From a checkpoint of a small transformer trained on Wikipedia: 70M parameters, tied embeddings.
Each number is 500 + 40 x the weight over its row's rms, rounded and kept within 0 to 999. Layers, rows and columns count from 0. Numbers have three digits each. The size before them is the row's rms in percent of the matrix's.

# layer 3 attention key, 768x768, rms 0.082, rows 539-575, columns 192-383
097:576517543424563527542486458493496541421534560519574527494560439498422537463497510418553566555526523466494540477445501497402482482480487528456516474447486452503513543442468478467480525496485496545506486536475486572517518468539459517492493511545485467464480525527477473496468547445527509546483512466468486545462546490470442529500469463551432531466583486502505541460490445469486474541443411571537570525538552484550550517618499474478497444470503467478472470506464474538541446432495433443546409435458480475434533402554492443488522434467540501500492538486495503552507434486467473464
098:434482545463527534511570471478491495534471515506513448473485513536523462498453516553479454447472522541575532507522504498502467494481504458577527516525503514512473466474466481453542547409509512482487456529390577500541524549525461447460421587565492512565479496439500496476477480491522502480548547484516511457486536532498470501499450401539559555504439457546529507448448539502496489541481544446464487561499508540525543504481504495426535485493566447506518554541415433477483498462553557467512547513479466427568502547560508492441470469550440562489500521469491489541549488559502496480
098:416538466521415503493495510531463508455480486532510517519518452562473542548466459524552486598522547436533526553570549577525531566517479548565562513446525508481489446461586459523473496503521478520513469475593479509561443474482437459522561526500497512499497517471524464410573495463475472508600593419526581491541494490529504541481483491509523494452475487404533494502492534493482497551509534507533506507446550486427463553465551508505489500488515522439486428469559532465442548451508502489432427438480486407546513440540592428458450503480557516581510569462526475514529474539433566443
099:485528436519415482513461488511508489476534507570549504598565505532447461512451463491553556527458500497507540567438585574548435506539486492552499459491542535558510504480450447489510535478502481503480540474443467439465528412493451406459408450487454502565464494485514568465521522459381562547540452420479424507475529513535491530461540525524562419468508540495440538572506493515457457556473479519540434545477551526532430535476538481458527510497504477480493470497486513519472451483512512465510471450484505446580511560423492514499580548520461531477565478491460480497478514514459508483
096:427503526532529472510471424534499525497527503534455490527475456514485479529542492472533513466477472572526421426483520475504492438518474513459540451438571601481566567548501491471465554480468425516474514497481481480509506543489543551541524518427437486475565512423485534441497423538505458445522533556452483408536489451487514522490529475461513471453499470436489516518495513513511499479526403451579533524497476512522522524478506527498488500507495542484514480464484522462537501549475572462487465517475508420494525484498538503501465573480457504482564464463531525508501451480466544481
098:521429489450513482472491530483448517551389550493501531525445478550509579441485465519509434494523492494573433532425532494494502518540552499578562504448504489455503493533539505548519467503541542513444501544568508521530457506498496486523534478497500524463455433536577469522449444489436514557493536499545519533581451551452489479527492567491480482472400488520507504450540451485459510519516493526447435506463513538506494619522495512539484451488464493590525550503464485472530467448533534508487519497454534465480521475521486424450498522497484543525495493492520474521452454489554580493
097:479462536503466490475553547462530516490510466513445530547499471450465457583532481509461530494484596447442528496442548551569483511455503582518542560499460530438535506474447504454442525549536443563533532551492513494501506523498542426593505529524495445542436389507456463467479541495484453562440515557509568469489504567467496540451455537507519561488521510548510472493521455512553516505544502507390484502504507393434459538490458536506420507464471481470548449576482483531482489476563448435503529532515514490488516529578489489468524510474420477506512455591499528498459558503528474522
096:457529480508517516461573510534529491526529505486523560501479539488500450576480497487507489522536557414498532529486547469535543587497473527545522532564517471424495538504542397499518523584510463552528407561511550464522497463546493436456524522476581461498473465498531483493485530487523408541515452431468477543550473497447511470452422479499535531505480475466455525569508518448464507486523514485486489485441462572505551577526515478483499443570547452500527510494542467580466471521513451434436494494534557507467515546437542521433463538526465448426472468481543530472536511476512556516
093:454541514523521554463459454424476483444524558522512494486440537538550457517495464429446548487542481488549514469484497497423473484474582478456551489474531541506489503530538456503464455563551552473498473568505483499521497564545534356602530493503508395479465521527532514583476462477535498523518505541459471442461530460497573541497491567522480495539529495571432455405463446390547488515509487514517505443467515498503504532483511531474471523504466522493492479512541513616510469544430503508480526471483472457503474548491559502521466542485524544498508620492509551527466443530526493465
099:549487505462478440560458428454486537527507427505488515421462524467508465518528507499521431510491422501514439491440412511528507481466527459396465462566488463466548506411462564516472522489449512504541510458426539496459492469459525503522590525514464539492500466427469514430504527447517529480534558577547558491525481510412550594440536550489507477520442506528517513504466488453485549494501432477520466491447515537520396461426507380504529453420492483538507529469494564517511487485489543474513514458503560490564508505406440492515500554505446529480519474438412509473491558464471468448
097:549490537508564431526488486516456527493484552438514516556540411473500510553450491518477481429521522514509523479473517499564497504480506462467565485498550509460499467521548483481438546462527468519474510487422437534419495575453451519480495491579499426416436565492505476500622502526542577509570469520379447532519463601407413498526504550516459526474488548549489450462440547480541534526417526456501547464535535490451476503508510522528537551539495483557546543503484519513550486481508522491494451429533573502558480522520476581461491469503429512507497523545554493530549554503455549562
096:415474435559453514521550524568487504500477545484466539473564488550518469488482476537497533438468464461541509488503429629477491463475495489491537475574484460537510538517466510422489465530491477471536500502468476522534461581562462512501515431564530521467480398537515493420489521462497526455494469520536545523508370522430476463474598609514470415524530506449524527521456506492429499518553487515539543493523525584499533474577467546454502505524487535519477347587566534511510507512516513468536505520555519548546513459586536447533424454525517479465476477515513557482467520539488502495
094:429497524483480523443425505480455433519566552512459510491480512492439472510388471501541508477478493549533540554500500499453532475462531518501494531528538487546552454527514522554404448472570548515505477463503479465487436525499486495505578444454460530542421503487463478520472550515508451522541498483533570426507489528565524541469538483437464474509492541471553481457382541535532543466483437514505474531525516491567597476533557499483542439582466507476482567578426474484544397527455499490494526509554531506551481503475561529503501480518417446523512501515513493508512543491485461470
097:466511568486460490537529468452494410461577508537550426475452555589539505502460494487505493529503535501427431525532533537476516578532387542566464461499491516506466527428539544550503499476533487526530502515467537460544492523448453488440485564522479502556494513466479466475479470547431528447558530514454504449477534491510445507486510557476498531402521563535445507504522491452498467464481497438552512534552478490513564479467535532510504544588475479445503552502506439500431366468450536513465493464548479480478604431534459552493429514448453471517489531563533525465463468458492494537
095:559531533471510460572469511509500419491530521492524537497453535557523524499550449490548542550490514468514579522516495496466488524522484571474456465495552532566499442506499541490491520470579458495524480508603514484550514524431485534413560516551456486549543479481484462490518503494415582463484500442449518504529542504498458494506443425496513517534416483468517457491462547504587424552519498523430509564495475506553452469411576531534520490463486521458444634463515464467546608507502471493443483541522547458490522515358606481429550536410514500529546404547524510509599482482495460455
090:517485483509482512536507438523475466462465473472515566540488484482469506510493514543485495534605502433471593506496495462448499482539529451591519492434482460477526495547511477475534527578545457490442462491450475479477523488525473486417485523501486495432486417490528453544479504500504491507564506533505481530520489512566507493445438470544409534481511575495477512485529506481513523587519536498540491454530471506514471385593476529516419458496507596480447557453528529464458454491515502500428508556475494482535436463485567470471451479492453488502350415441492490447540583576456496452
095:456525413559423466565436524465505512468520526538484501458477468506482508554413515548426421504486488546469434535501484507456500515422487526564474497495499522472437545475504491481506481484487477512577485540531493462540485533507535514522450559471481464524489530426447528541524508563421526550485425457519497479505564480512528452533543553518575510500558456556459506566460599434601486475498533524503481526523544593558516436507514550516512485542486498499474524496522580485458488477496511447534509463493490488470467445538564496540432437473500552492473488464489507540494510518441586507
099:507530502527488428513555526469503419465519475526538455449444495472487516579511511527503448442453579462487501480445462527459500482509501532489514441500498573420563481538515556483461492506480426506384550489589484507519516430519542468436439500469454480553481493485484498526554424486498515521478496480500542424506524448449493522514540530529481549467580585558487506483480452587449489492415505525463551553487486421499483510590549595514500524576506507455498532451520542513450439487466531511455470585507486530506492514458517488540434557437540496509492479522558497507533555517464435513
100:489407520459495425510589522481553488504516505474485459488472502533527418549447543456468558542522498485550500580507496509529520565524490478521519477508573517479450544445479489508522568537486473552546507440434568456435550560583442506510524506551403469495503491509495527479540493493575493485553548507512529480489510535515520471440448486481589521562480540518465528529523455549487518513455526478518441549496450474490508522496496481562554480520499553486465585542506579474466529499539534517481492435461530480400570441478478443533495473505511442509477507481452559557474524511554550512
094:524446483422550463521508502610480441410456504495510487486506457444504502503514463544459516489534512476488528480571501506506563518446552514491449559518520537532432462466556477533539584510538531524499548507473505521486574518486506511453577543492448555529537480482492541472474538457522441467489542539482507538491468496493510540528465463550486520490515495466523493502502518506497487503469571526503464515505520407509531466522551483515473479503555497531545419439558519443490448440469503508479502482539526528481442508503485504438612500488503466465456565549485534489544573472405534507
094:506537408517534530491508509442502477470516578474454529504517546498482624499555496591406527504445532441554460453484492580477555473489537533522450404502513511470503493538517470558522517468500544528483481537521475514554478496498466513480507510559549441519543475557519579431542486453477467510484557497517498411553461479574589559545512524557558535546501528522549505482449525557438483470457492482436482518522533479497502423542547572474517485459561557554529520549486514549543472406498543502477512465472504507453542507451574512511456478468454541514504477533464444556529484531505514542
100:539477559477503464498443505463536514524452452463470437466506496493531560493532544571444467548444486446452483486494520542558473459436478541478557451507483480598522458558454462487472509461488469542480467509505450491510554479538446484526502475459466448496482497459495493484487514489516463440468547601509555523449428489540539492500512463483513412418484496536478389455538511496544485538488453578521452502541419431458499471511471540495470479598564504523474476432503465532572453554441613491466547535593452412461540496504488548526505508463477483533500510539492505515477503497462535512
096:555497504520527540554536512416478507559492470414499570495485466433471448502464536477525494525481502467489546540503527522530478534457469426515434487488437452472483480572547381485474499552465466558510526469483519501487476464492503562522525522534557441467500482538520420467543535509504407505573519530458583544469547542507476485508436515500541516506487447520562459557554537451513514594551463521455487525485477510539492465441456488490501496486518545467497545509500521461520404460536541588505541517523377458531527493501499510411518516524493435546514551453483549473482454499448465558
100:543518506501474442586504473492517494551466464486501550496585494456511527553500555526475536528419461515563516529485491452509528469485542460578411509505445520494556478470466536453520441493526479536523525537512444539507476539521496450507489508544522522460484470519521500547495562570533516513469508542530525451492472491520522445443504555473575495429574556424501543488444504547518478520510552511427449439541493549551513524509570463487520477479495518527562465509445522542509513477527465527562528586466465467562571522486487541476462481463560397444534491540450484464474533513455469543
097:498449419523469522454490504518549556554524534419465419520555521563542590504512525479469507544397498512518553603502546561548436436480557478542417516497544479496525523485513515428504530527544500573481513488500525454467457558522530518399448495528537473509519544532480580521551525536467532508524472511482478428449493459537450481489462539441461465586506500535484493513457472488507480408525466467543433498524492449491481445387519514539495485500478529535434516527516480518555512595522448519511496436518459530573436516515481466526471501496501462555514467483469501524480414501486473492
093:482568523534433526518442502494572506502457434594460508531552500428488583518515432480455533522520479484504531521535465524489457486509449505484536462470502478574495582487506483489498482514459473544518462490454534460491480519524453515470476500477505462460525512527469492513509463571508480476497508469479493459453418490464507510569575495528498467495510502532484406531544462491528529453464526495505489494458441494426536543534515539502492486435527535529499511508495501516470492513556483556459463441546490512499551557560421485490495578455399415523521421504440539513473487433505590459
100:419440490520541488529511466496471539501466615457487524540509513469447500442471573497479512531477563522510520481528472511528449525525561487533507479475472488511546453562494559477448483520519540399528461494500488542475509459485518495475507414553475522443546582530458423549521468484476549488527522542521549496467535529468455451482499478478496466545440520458511569516463494523529471481495440460537489465543515460455421514508446537518537486473513489541481496483508446491479511468517413542548526503504481435491464473510464464535579525422509467447488479446530522556492539537487452431
095:516480554501556513452574460455548458525551511531469546556459497524485515457520483575498542548450547469491485515484520502426512479494553536505554468501513494422535491612499528429484495487499546503505481541454452570512444479509456474532548536537453496432523495507440440547443550512576525535462477494421445566545554440446507518500468467459445463560482573489540434423561495463459559516551502481514473490482440537351400500555478547503514471578485582427456498481500481542571414505519549492456470523440496523438608518495504495551520551526510505482493548457512513524543475512521449537
097:588557536376400534497490486491536536547533524561509522524477548542439488580463439462473492446526501439498531545527484478507494547460526488532487447481466474531482533492505507519489478506505542465563585544509483542495526420469512500544460528522481501558463531455496548499492484556454511515519533506515469547546531532537513532467541558478533473443497557475519474517449500542465464503529526492484459515465482488503479518460526544506563509466573529467473490443498507464444556484582470493508416508476435486490471546621437437518480485389492490475489483575525462484521539458472561472
097:523492549515598499511498514538535593491520540475451498544458503515491492473481498519436557547508504447515515541527567603497389435516490481490474533481551478542483530479446481547509492484476409430528528467515507519461496514487414487460459579489476554452504507531460537526587518413501489502524513484477532519527566529455549498479455475516490519519495458514503539453523541555551480445472483546561574522551525449550464475526452503480462434531533455439488438477477432532484504406546500465447527492446469483557489552524487574557512483527540523517562504521446500491520505513505423480
094:439459494570508575544525462515561554502558433502466522426473524515563518575467508543494548515441499515619595501504568472520527509531458543516460430480464461580529456522532505512549482428519484451531512502477536546483508451459531520439495466520520520586496499559461532447454478499461543532498543533511514512521466533487439472506530534536530435539498481433542504495400489525589468471522514519437513536501524404469492488501529578538476534466484503537514478575501613487538441511471519540502466424528537519506524531502501496517497526519481408469503515515475567561504517571513526493
095:461493451486467511487563539492473520512477481465536453511521578458500528550542490511502497539456412457529564503435525486449485501488507532460454524509447496385577465529505487516513528457473480528423520490478548538468474470470485490599489539569490482511580548478458502492494483499471476496512505423536519548549496562508435478450511465415488485534514432549519523492478454525480513519543492459486449461560438458488466525514571520488487489518501494542546449477522471529528506491490595495537459505593493581472478469480437513542494546494503557511501520485506513554532493448538488549
098:602461447492537512555536607564571531475523445533488487560464441491454530442463509476535547507471480568543496542541502496511465521499531515463486550486440467501511517562522500435502453470540504522495488420515561505492500536544539467525519516436463527512529505527499568484434575468512550494492487515513477487508529509508519515559502493469473586488524555550511414561476446416534554557506479482548542469535493445516418533474517505498491478421530593491586493503589498587507548440497450523507533520593524495568532550431539418485511541427453434463481552505525470495519508480440558493
097:494466512530508540484602514530548427453478489515447504429544458525444449502466504469473555466510480572489497525487482450487492468506457469474530533498505439484512423357485552537458545520510510558446561524483532474465496480531550541482543414451431479445512528510510475504526421459487476480536550502494532528513521511470448470492506587561556467470520502432492479430414550496484515445516427556568501523504460494525493519485525440528531540494539478513547498570547475492520471494477457539501406480521616513440526473451510591459510517474505513446471456499553467516514491483518587530
093:530552448512482515508540483472483489441482562392517555466536502454394422526548444508529511502589530472509493500515566415398430513501470516480519509436515428432427529565490455502462486510525540556450478552414500497559434469530460452507548503527478434444473469494547454434516532517522520523507598539467544452546474485437516510559556436497425520488515526481503518493521544550486481542563524482531557468535489504564503494420538546456457473588448486487462540449473475477591464490480561493553492462484474468426440469471489469468509525466528449468523463481466524470473446498555516530
097:434450468518503510468511495493476430479490557575525540431410481541518452471538529495418511503507535520522511496547508508494490548527453522488474517438579390532442481552540530518470539494518471487515501509491521493451522485464525518417439537487515420499459499528483498489549490510467485468525509543446518451537445594482476449548489474482517617474582544487567566488546544490515524522488460519474501446493519427488478566528553508439474548488552524495540526504575486545511483510492528511506486478570483507536511528541558460556499497481446441465570493504505466523623481564533529477
090:527504481457478487551560432538483512433495495491491507542503491527502528508539579561512520578502539457483577523519547492525442506545531532450564548505528511450537510508523561472526506535410599450512545525516524489585518567583506478465504502421522507506522505531486487472431511429458489431525518468448476471547521510485471520522529467528530499484558583582507545560576525529478502513551502473536480462501481542560529445505478523566460522404477426510558479550497517488535486499522501490504528524437435544528515565531482497572496478459533535486517498467446463546534509496551484466
# layer 3 attention query, 768x768, rms 0.087, rows 540-575, columns 192-383
093:413474491508454499432553430407507486469439509472477510581442488550494455551450500539629465438471504569488478548505500502503515504519496464486483435429542527524618557468484503476551502476565505535470505582454452526467526557552548530456456534480571535523548547483495504442462481454502598546483519495467532486563499404490486487471477535490549447565540470449527551445461508491463473500506520488489438500435509443488541496386458587515517492497516482539575496493463569532512476487491490491525505526480485592504587509518552455556481469508505501473515499513532515548490546433474486505
096:542483431518448530445436464518558418499535509461558493486444574505441529500505509482512524491473510580570538491492578483546460505526503493458517547476510533482452509497558545485544477514508480553535477518456507529529573504537475569529520497476505466524519572483478494478491508539576471464544514583518509474524477441540508538461469519483487502518563530463477589463470462507491504485462471511420545503522431507515472473508438571471446549508437540528503487476537511499490502490477481585471543423495481552474480579532555552518576571484506448485495568543598445483494430502517547501
096:494468478469498478426493484463509417523604514561555572474486484515551515484476472469576581488562482537429526486503544459481420537530479474475511495496512511565469486491544499537485506480462481492552544467561501480540495465461506511499487443512533465480507535513499514442551578606537522455574470533562513553456496502511491468503521474518544433482548415484482547481495529516503463522517485477526519527481467554453470438530384507466452518467464483467487583581547493473474456563419537461566515440521513437506543537546525496461498426553593505541526519553496510510505473551481547510
093:479544538480446520525543563529515482511519480568561564459464534547466547479518471533473506489571500520475501552559459496545514459462529497498498495566408506432456528468527433495462568435572522479527476543449438508469484517531481515516463504491467518491443550535542507473533522505520455464465480487500447446514584482580511535491517497518547448487479464575512564501429403485426558521500475481493469436520525496431562503526489541480460456554493541494503480493398527455485487500495483494517419511483574523461457465549482522481435517529566456427468517475446540498531537479462487487
098:464455516516519513462536525524522539508419576467537393553504457510506504506504420495501434465434470514474533484524565474513541532479542470473477472532551503556511536494519493504514517554482453525479544500489482520560487465549410437478440407492443529441539512452577511478514462491508522532579425527510456513631543561480471418435463532545461488542464441422522475512524437567516521483472533579493447479537513393487552545418441490510544536507457494493566498414493514485454528590472514510512478498464461521518550459503450463530493439545549503476498581458507541514582465480530460433
098:575557452432449481468506459463511424549514555488575399473476479504536541468486515509545514510451517468525542499486527521480544519488537541499566512555523440511490587496500508542451527556516448553485537574446484494408498418502460476549551584491470450581505415453415541498505453523452528553497508458510486487489518518554518446455482424468452429516493492498448526564439517529528491411491477555464508470524397532507410489466453507525519499481508504492506529480543422488550486475483578457460565446507568491535520532508497514503490481557513488456522457451453536476518500536469462508
097:490424492499468483481376506472515531475446557459407468473445478500454442509523465455513498569475537435547513519524532507496539517526494516468487553541527484445471481484462487479541643447485517499560499517525469514484502479458534479524508495469534422490471488456500490423495504522512539475474514459462452535510535565477532482478508415436495470476485532528592542512448493499505552459477466521528489485436539529579547516402521498450483457409507463473556536587502472471499480547400521456516471461458459545516448528542543481429543502453456486496409520544503601504457485515489510474
096:498497482491477410504531540572565548478458495463473464416491510437446529455458581412645579450421454528536467491487474499498508457466474479521441491422446483495474519514474525541556485510426542523530412437479463495560496509482495437541490476459487553466465430455521515472583521476474473454509589498444472533463441488520507491520497591526503518422521446498537493574445431515462565507461451478496454487508541523514504476417431472494529425511411532504514491557449514489483484537544556496510469527433495515574469494522530517533429550495462484547599531507535485516479440427524485501
094:471569471513554430475442481498540526465490477496467549479506434471551525474533519501498547411500451541509455486504518450461586522461493491485518550483407529495493507425520488571461484456461483453494472540550549594563448524468478516490469428554504557525485536489455482432434464488495521441465448468535479563552509481519528518505421536429507460456499574495477493484452554488511486507471467458505477550589499421547504446515498462561486452555508551416559545510517473425551441494491513448484496498489535531574473584423461556550489543509432461519476510497470479551468553554491518528
098:555537507455522437435490432502479411489516545443426460499549546509560596535485516498569475528555498488514437513415472553512514469422565527548524512490502470489457566496511559510473501537521494578511509509496491513435530532492506571425445603554521479474486425503577496565495484472449527533545439406550467458453442524506507448534508508545411455482425562546556525472457488485477565517450479462533485495422540468495471527537508474490537541510468488443587553453500444508486487593487473505483502511489548462391507504572448477447471466464492476436501490432490457548509450497534482552
094:530534514546490448450542451501518539500585421501475442461493524553502545523602501468489496545491544531566456486563513494575485551544496504521484506545425531529537524607488441480482481561497444521450574466468449556478544513500487450534431468471455522629479520513538486485567512494440514526484492446503477481574457471387495506458429549498529525519558499522476520542543485470441492436449531472500489553570469508494474524423532523485437519557517503461486521425499519450488559474437470473505497487470469473526475535528538468550456550511570496516488508519486490456548573519525492521
094:553530530489536495447490466431493450449476474503518513478514534561578482524457508608510472483440516520563484564538563555492505523560480476526442450448584493581498546444519489487505432497457471444476475524546526517486480486504536507496502481526445552524525464425539524507483500457534521516547471513471568569458502552498507471519506508544460524534531516492503482451443466524482437530481476441510511474489525491468436534552523440551469502481482489546499460441475503492453557546543453495486496504431535524488563556529485580462555567527551541490512548470524465513480479479489480517
092:480480481480513515469509460525525487433513470518523425522500529490549406501553532546550535494551465515431511496511451527542460541568467533450509470525549500487509547508516485523513534521469420478536440517472510507492528481455535455484530511474472522511504498506527464552577520562478509427469528502487516522462420571511473491520495541427540492428587573414542580450546558520509486598468535525490538500496478499500481512531517542462516502467420510431525604525503494541475508538443499472491419431494521469523459513445560490490500538444406454466549490451482531441587458489620526446
094:543544485508538521474477445456493516547533505513479504536508484522518490543539481512497510570489494487583465492506528500521467459446458549548493431505479495487405454480508461513464562407557559481531479521521470555457485526495457481474495526447502504463558500401532499486474485485454480514423472570594506538415543517565452492500532474538485456487494571495480544459523514546540531472529436436501498440489464502536506507518566617503489497499463528508497557518474504517495389512522497562536489509525471460526567405547511507510490497553467522442540491500474426461574434459560549581
092:494539500476529494462547504520557548500408485461487528391539419470477478493496483471463539533449518546481476527507484433477473530510547558543515534444492436465429530467499536534521512475533472475545503466503408545503522469525518484436472444522541545518529530448532511502513466484528482525477534438407465454517456496555495492492501527419527550493528559528533549482500478437475539542448490553485494540527495505521470514448478498508493545520545516500529573552481561448517412480422462533445387535535535523531509552446527481510451579412493569509484536482471494493552547458441487468
097:421528512486426495528464491517553505494512554514489492429499508532447539507493566498513580508506499509479477490519479461538482514515412494460535512585531517424489526452474431457426543525499434541531509474462484461535461524528507486428482501520482577532532470495500486435493536504475457453470516484538488528476501491545471544558551523568535473514563487469542515529470529436481493478468549461398507491555480453447502493553491489560534483510472500455504506484483512530503484506529562487479467495491492510480532462459534454477477429522458546499535550508447525508511471526541548571
099:509515541447541500471524532451444489483480507488511538435534510478533441449453530523503561519539459552548476506459508464498528566535481542497501481534473506484490543523487457502488484568552487520527509485466519527535522458433440518487546488513517481476439453491514524506464452530501432519437491490537558490454504493486581457540523493572495509525583516460491585467514466495471539568462494545438492461520518412476460545544471465437505543472545469504508540428521484496426467435452546456433494444415519511572472443485542434563475520494505520506529528530486503467527463397474569510
093:538492486521478479512495478507494512475590465477491470453519554391456509495467489553461498586552534547502522425478476471447482470416482480482531528496514456490544428488451475467506558566438488423472496463521475507493476546486529488531521511473494557453535510461471494535502409513483510516415461473523473498465449520474491554498529543497564532570567447445516588544582459509502469497439432460519510475508514536510454483521452461542484501472498523465421531520515488463493530467517435474506488499485565521468470519481435610535531506511484467432585495508520487465493452482543466458
092:483534488475528464520484498485446500477526459449466479533465536428466517495479468467488459520501590508508545430524454465545489561472472516502561511526420557491507490521509534481489521535533477480510503468467553503528470485513517551459468487540537516502458506512463442475478540483511533494488451464454518541443469496462544500487521462477441504600479478584437541470521438493518496507505552481455481489473524531512448523569555535463486575463486543489596515542510596576525495463561472421471399519509459510490502506454492512508537456449450443498513476510554512491461493533487477449
091:525501449524534546543553464483491512444478401462466541537504524524591536495466537470506486506482496526521519457496514436466486499538497512568476551479497549432504512454448477490542464524504520451574452431530503528473454498523528456473486492453499504525486477484484471583459529493516493499494483462494504424455455488519490481467532519528464545505496552505506491412452498535445505472428489421529485452432548503586512497505506528479484477450490557498457514556514501507479474526525427506477500453549525474547556573538491548450472532487470540435539455434517468532461530541520463502
096:447508544499459599563437521532516569543472515422509469513476512404519492529494456536510540564504525487426470585509507463436521511534511454549492459516506494542498484522576455543539455489411559495541464449444516484528556505514503543500581513492375480460530459559442517465545446512481553479496611456473525466493542487554496484444507521460488454407468525523510499510455504522561540483507483529544531530566387453551503552538526531487532568572492524500464496446530524475515458497490467528508523505496447441478496469412535505529451482396522492483474470452502486475472556504479500453
094:500559417575519499510530486501536480539475520546435485471516572466549507554565530529580507519521484572454467528552521475576538543504493446490419467525520472467470519462440613483564440494488548485575499478495452491472512471547499502506539526475482490596435514482474489460526440512513477531534481553552532458473471486554540505466502554540497513488456537480520510518438512538502512481469539510445505437458499524495467570537462525476463517444537481514472455477531474471490538549567461540505498476511489434566513415445480472455522522405525499457505514557521470550460490572508477473
099:500539516501565486511466512466610599498455514507502450595468504480526564531581489480388549507518505498465521488492516437479542514488406542542541497466539543465449515521500516534512575547526542533496518486508506552486540452531414468518434443467426512530501471483495543509483446500434459532485482448493426479513517498522518474505541550490515534505536502553509445499502481475536513414467504460494474550471489499482516537467536468551544502468613423586485464499471403496408506452479503507534507487506476447580411457534505452524481583472433507471507519479464442456475460469509497559
093:516491534540500532526555564491554437417486506426473510461492509458553455516478512499528600570515561510463502463542527476534503531487493459494484481518484471511551457526468526512483452489499561485491528514474481626432493519494447506481493449466495568533472454525503460551464518536408478533537487539545495510558494465507524501513456593483469515507613447540572513482519524441540534471557478522440497495436519431484521544492516491499517492480471437459478477475500474528539438480473499562442526553522420556541528504510467548563492451483501486514472512507549531515464520527536418476
097:461525503500567576465450584513529488540445513463562529526509457521527480504532521573504511510483464516532458483512530505467527423398513520509498515463387508499519482490494477498512480475501426492551559482514574518466494553534442521490496465472491567458585496454537504487496503496441449439452548538509488509490556570483462556509587511554469491458522535534496495455564553467561496525526463540505540476590426536482546557523537505495513499451477509500478528468536593521543483495489475473540474561426549522431447557497480532486526523549534526511529431515511527503538562499494467464
103:558481488438481496477469476488467434472478553476504438505449458545597578511471475494494500497489594451524518487493570544551479474518615512563439459499496416471508521467529550492497504451458504459508563547504577484430539512470554551490463473547521503453473512512464503504492455452421556497455454471522536505499461503502522489408477513495482541537467543522506447522528546510492612437542431542514537484441584509504555563453526439571410485460441522550485502526456507518510486480462477498523490536551460520509579553482460478540515514479516428503527497509439508551532535524489542520
094:497486515468531450540499563543544513538507456479555444549496452426419543524407563544494464491519504503536506441451546466517522457435487532515441494512475515412485508577465503516466535503562534480505494481517462541556559547490428451518477503566491463483507406474479415468586553522479434463484521436478435472526536493459536469548458477461563493508571545529490431516508427532505561529537544589522567457460497508516508507473515508430497507506594499515588476463485473490494474452535489428500538453471485541530583536491493438548483512548472556518497506531490453464479544517505435538
095:468481422513520464515491404485492480594556526500446548480522436537490528474540502547508541509475484494479574555442525570476492448433499521461470530473534489422480461583520499484517510471419492501532437522460511512505529496469491506473554488510525488479482532478487529453480530525549462512463505477508484454522494492489512481464539466452479530423456469533544406472449533588500479510481585499465508541530460557610537524453514507468472513557450493412551576527505509542494481471427519491545487511556511446527547548506446489453482546501483507484553436457468532467523506478356513440
096:483586523435447509583467502513509451515496466460470519533509507570498514521580450529481400508474570545543473489479519485487506505493606534521498508484516499472562471533488520442528483492566461497519558497546503499510503531563520506494545436449446486489512496545501495478467493509469539501466455474501478528497537454442465516452505453493440534475444532493465529485546571461550498534528502583504473485453455488514507496518539519494541481402409487478516464504487469469517549543561516511545483447500535523522514461580567509555498463430409499485575464463449424485506500508426450487
091:459460506506477528516516435491544590550462488474498498467506506553527589584492491510528490516478548519520509445498461510530488543481471558497531538485517573482524426562460521503527544488540442449508576536472493493568491522487473479483484582433479456608500534483460540517525527519491422488425481502436532456457477465514517507510479473444509569512558513561470543478483510494444500427483482536553512466518513409487560504544479508518430460608466529576493476515540445545433512491495463477545475457466531485525460518538387467499524472516460520526531530462505472491522528476528519544
101:474532505515515538528546512518499498509432472547530454539435538480468599549510513416441492483580551516495492504495526442520551519493503518484490516455478490498530503461447510547530456497511536513552483511578476512515563554519486501493568545556448497490407535525531561519450537410420467466480556596553477463510479475465504495494492505419523542454475453569454455549541530555517493498448475436539478500519561528515469515539500535498483575515528500527495416492482484475508466523576523545528579438589651473395498501518554581538481506489527470511565437469481445497509490579480534484
094:559488496438600494483587564484544509445542531537554496429461505471507476492578570556522447469533470458513507497523443549476519480481467496527458535454502427433440494479513529550614430489378510476513462531537499571530442442453524491552552521505442544536486459464495438496516529578489485474523541476456547560576551520418518500527464533474526404450472496535483570556497516431539504525512493468571563554519521438527544493536474455496472605497535484442490450551454477516471470468477546492474497511518519432517396476495487508509496542475511494527433570498544508504550552497528484473
093:461500481434505491510513448440484500457502498503470483513484424495502493441524497421465522501494624513510525479387558559556517424524510505509511465502529458448438531514555531517492531557546454479476505487458437485530504522564568527493496547464521568465506536481537521585452538456446512578528518499525502488449521548525521442478463459492515468598418501572533441593435508493489482456524491474479521458494514438531561562453470558533521484475406531492471494436488526541515484500505541471518465561496476496458506434486496488570507458514500474488534549386569504511572429486489507434
092:465545533517469480574543542476386480506471498539491496489526525505495512448471494479491432542503511550422501530426477480457521483498460521520557550469473540509503564430547583519516506476526444459507470492497481542510531464510475462377462503478519477462509481491473486559491504487469535501492576403495555514476514492556521588494498565511489460561476472502444473514506471510501499490501506427566600540507466545465467531432475443460459479501460507513433498473536446514425470561469539544537489546500461487560505469463489532484493544450490539548498569496537480480445517499562549535
102:512518446449489460514524423480477463495523512545488482502593528453520562472443488425566502506489445517574493401448513543441477487537482528514505565444498492510496486518524430512488572497518518540494536395536538486540479424457526479458527477458539461529486489478482531509525508465487471581471515462505514487568443532394525482460524482538485455557517536530443545477436472547534539473487522557493513538535518486498500456508450486485549492518468547463441550468452435505444472537426558513528509558537494576497406485540525492462529461488520470520549519574501521489515501448491520514
092:502496552495549442546470495561542445547455462502529491520575544587500444516525506472485466514514572499542505538474463493547580562507498501470598448591553422518425561488467510545470477508466499539528535445472562484541443495478469498534490414500521507509504558549569441538540448525460552530444525456498532484516481492539485433397560406464542484586465541491526451502463575476490579512546512459589551575534493487460542539502514459478512445443496512499489543452527488554446492561511475515476479508556509455508504520470447554512531567528435588456455462534558481580509466474478516504